{"num_attention_heads": 10, "init_std_o": 0.00767, "learning_rate": 0.00701, "lr_head": 0.014, "batch_tokens": 131072}
Each number is 128 + 32 x the weight over its row's rms, rounded and kept within 0 to 255. Layers, rows and columns count from 0. Numbers have three digits each. The size before them is the row's rms in percent of the matrix's.

# layer 3 MLP down, 320x1280, rms 0.0384, rows 0-67, columns 1120-1159
100:092103110151087124105129102080113076111143140140089130140112131104169063116087146199119087119137120122155165141148167131
102:158158091128111200188144156136073130148139148094096109176108155102144074135123125105141066179144087127135145117076130148
095:094128132143126117165127131115056111104141135167066116132131131103088139095181106168083153114102103158074136140089119140
093:124116137108107112144117151155134121096103085169133125112225122176104118117044187155146130163104169126178098129169167113
107:155131138109126145110088131148110082139123142112137103083165136109143160093106103158130190141098110121148110099084143081
100:168162118146098136151153151099048144080093122125108148128135172130107130120121149167154165087149103108210150175123142136
103:120103146147098186113162116164163087126179170162166124137159097092125167130134136137137102089082092133131144162156157079
101:191176128156084135162180146094096088145110135137089129127138120150145086082054128099089138119144093093164110084216101098
102:129153129128169073182136105124091096106073155143163148153105167147074111179079175142152169145117121096183075124137131148
102:095149092143141135127120131159131136089092156129108166109075142066150116078185143140099109103110166119064076150163172163
102:144116098087131152139114158113130130145120100165081102140121095137112100136179121153148143090164104094107096160138092135
099:130132112157095095096084133163092133124170154168143100117162162096096141171141136090089191162130139118116129116127130199
100:135150076186095132138156145050146133133144076131046131168132148220079158106102142142097120113115157151141136144154081157
100:116172090117116156117109146160109133128102128109112114156090145162135130106141142119130119128161138105131173131146121153
099:117157139113153134139073113118145177108113136146120142101138131179159174123163143136129136115074154144115130091121152117
098:148115116139089165120124178115082162079168141146130089184119099138133156145115140105119170108164161212123083127072145115
100:140104128087172176087162157123110079110141186121131109139157104113035163118132131063125192148118133126195200117142162156
102:174107161128130163139133108114147101107110116114129173151094101140116135147085146083116141096079064098192110163102089037
101:108126112100124116093066127169149160116160181119123152113105146106154155161161117136124216116122094150156095162092113154
103:108211139055173126100081094115104105138191116103074143109139115116131141112106132113166143156146093104109095128096129109
098:123185121131128135109164124166100074106158134116111122118135121110131126154123108094109086147172086161091125057142176128
099:115102093146132141123181145167118099084121080119136141174108147154119162129151139079144131101074158141155145136134142120
101:122165137159101162155177130186149136148130119097157112101141147096140172120122117169146155139122099152161115141113139204
097:089068137124131125140133159103130150161126146102126139243070097047120138155155116168180163082149174115184101168096124087
101:139115139124117122125165159056136006099169111169099116161128155125091140061143149041136058177127099128106092094197115052
097:134069104139104111114105122195105217111120124109178095151102166188115176169128158098151080151157144153127081107138089166
097:148076114126119176078119154115102123160150107110161088092079094205081122148128061147103204164073149107179078141144101175
112:148112085063105100110118167133139172124165093138105153152139179088092139140082157192147148148114036160177141131115107170
097:147129104094156127156129123059173086186062120145130169103118123213149088133090085126141149113126149132137115098081085075
099:188192123137077082144151123154161203145103096078125144140087175099114099090089149117114130100183165163198107085151082125
099:111138081100138105028167052054111109108135130138089096113155138178094164128172112155094156171112136079110225157098110110
104:115136121084177132128143179150109159145152150178103110148139142074161181094144162130102157119090109131088071147148113153
100:151078159077155136136076117114109153091139189112055119123093136080179145122075097118140103130178116176087116169158208096
107:105152134098118161104092136136117127137120165172131130137138163104116152128164183106117102170159106100162090111164181158
102:165132080171120080093107167093133076131179113089133120089110105114131132082109148128198109140126111101190136185135072117
104:161141110109115119131152153165184048130121134084163149111188110175111087104070113129141148134146139120121201114163134165
100:132076108123160098111114086122139083173099058110170162146119135179134114136139173105105135078130170143167122161194125080
099:091130159077130103187098129128195085149188143127117104142139195157120161142067138136128119125144145102131141102133153064
104:135098129094135160163098112116168096151165117144124117176135127151187078083095130059141157089100184116167137101177124099
098:141100149135156096225107148115129115120134121162099172110154217134120119133177124048117144157127123149140203141093184206
101:153098126165120054150080194141100191131166179093146109178181090139102135119169110096164098121141192161122141093114110150
099:134105138154073110124094171157168109131135152185081159141074098059127063122150134152117135129152127137148123147224083129
102:107141133138171078128148077151167145133162142137167143150169093155118142144203104118105137155154130104151112092167117080
096:115135141131137130129105108144123154113108102144158105160114119162146107059037114103133136153143163116156101124116096103
100:146104128136197123079105187086134109113132125096148063126132150135098180076204117112118159148150122121145206065086179135
101:108127095124065123105062116160122163098136156132141105175107126144127208133071122108101162185146130149131088095119127109
099:140171173108160138135104173036158138112087101130156153095120105085112140134100169127128152129155106114086063132133130104
098:146111095134166139155131104193136165099095151151138115133076147123153128173183142114157172143101133107151082122080125076
095:139118096129135149090125138133108187056165112151143163170134143167141096140135151113130114164173170103111150089137115135
105:149104160108138075126116090111103137111084179127061159203116163076087122110068120151165102153141068151141118108118112170
102:174097131093129131157118098144107096190189119151160128191180117126117175109126175100107138075116127176116130094195154150
099:124113163135087124112092154094129174109142148091146107172111110101141102124183132064118129138189116139086177151111152146
101:083093142122089095131137085202124156133127125152122129137149064091099070157128074136107105148111193162098060138148105109
095:129063118140087166141150086139157139163112129123199086129151102128096181123173149094124125144091116188158113126066184164
101:084109127161163117156190122094187153155087124126107062154117137123167126096130111125130126120164142142057161147144089139
096:123153146115110166175126160102085125167084128079186110188164091098152129087126119138123175141118120122100159095170105069
096:151107155126093118147125135169220149149188107170133135128104116100124130104174146092106134136118184145107117092109139169
098:111105092079155138150151163177141117133118102147108180079114135087112098143131146072150127088129067120146136078105111144
099:136136173127108207056102104101160128122179149108104108154149084081097088139116124150154125060112171161122166098137166154
098:132131107160142140157058139176111102123084134163068132062110127186128154161123195155125104121109103167109090122127150131
098:141128098108159140125182144147089114088128141118122159117105168134070130138146145180203131127141144121138175132106144108
096:115140147175151139099094144128163126132128185132139171160136148150112164154189145153159066069118127113147158122075148053
100:178119091111092125082107061179146107179153155110051162157136169129091167132117084125115154054170128124127142138129230168
103:090093090101126173120153186128116086120112120185121093144104124150118098210141129101148142081092123129140064125150114146
099:155173057126144110121156105139087152162126082117122157118138199061157096168134137174139116120155116134160103094126124143
100:110181077174114112095124154128098135188129144120072115047086114068151080200067126176123155183158127158134180096177167099
107:175066074106069147119179106161092065133173139102175143111140151088095099136145165111124121105114130100065102170142102181
100:194134106152171093112117113123119146118166193153147136127177129128159115100096153153122116171147135186109089163119126123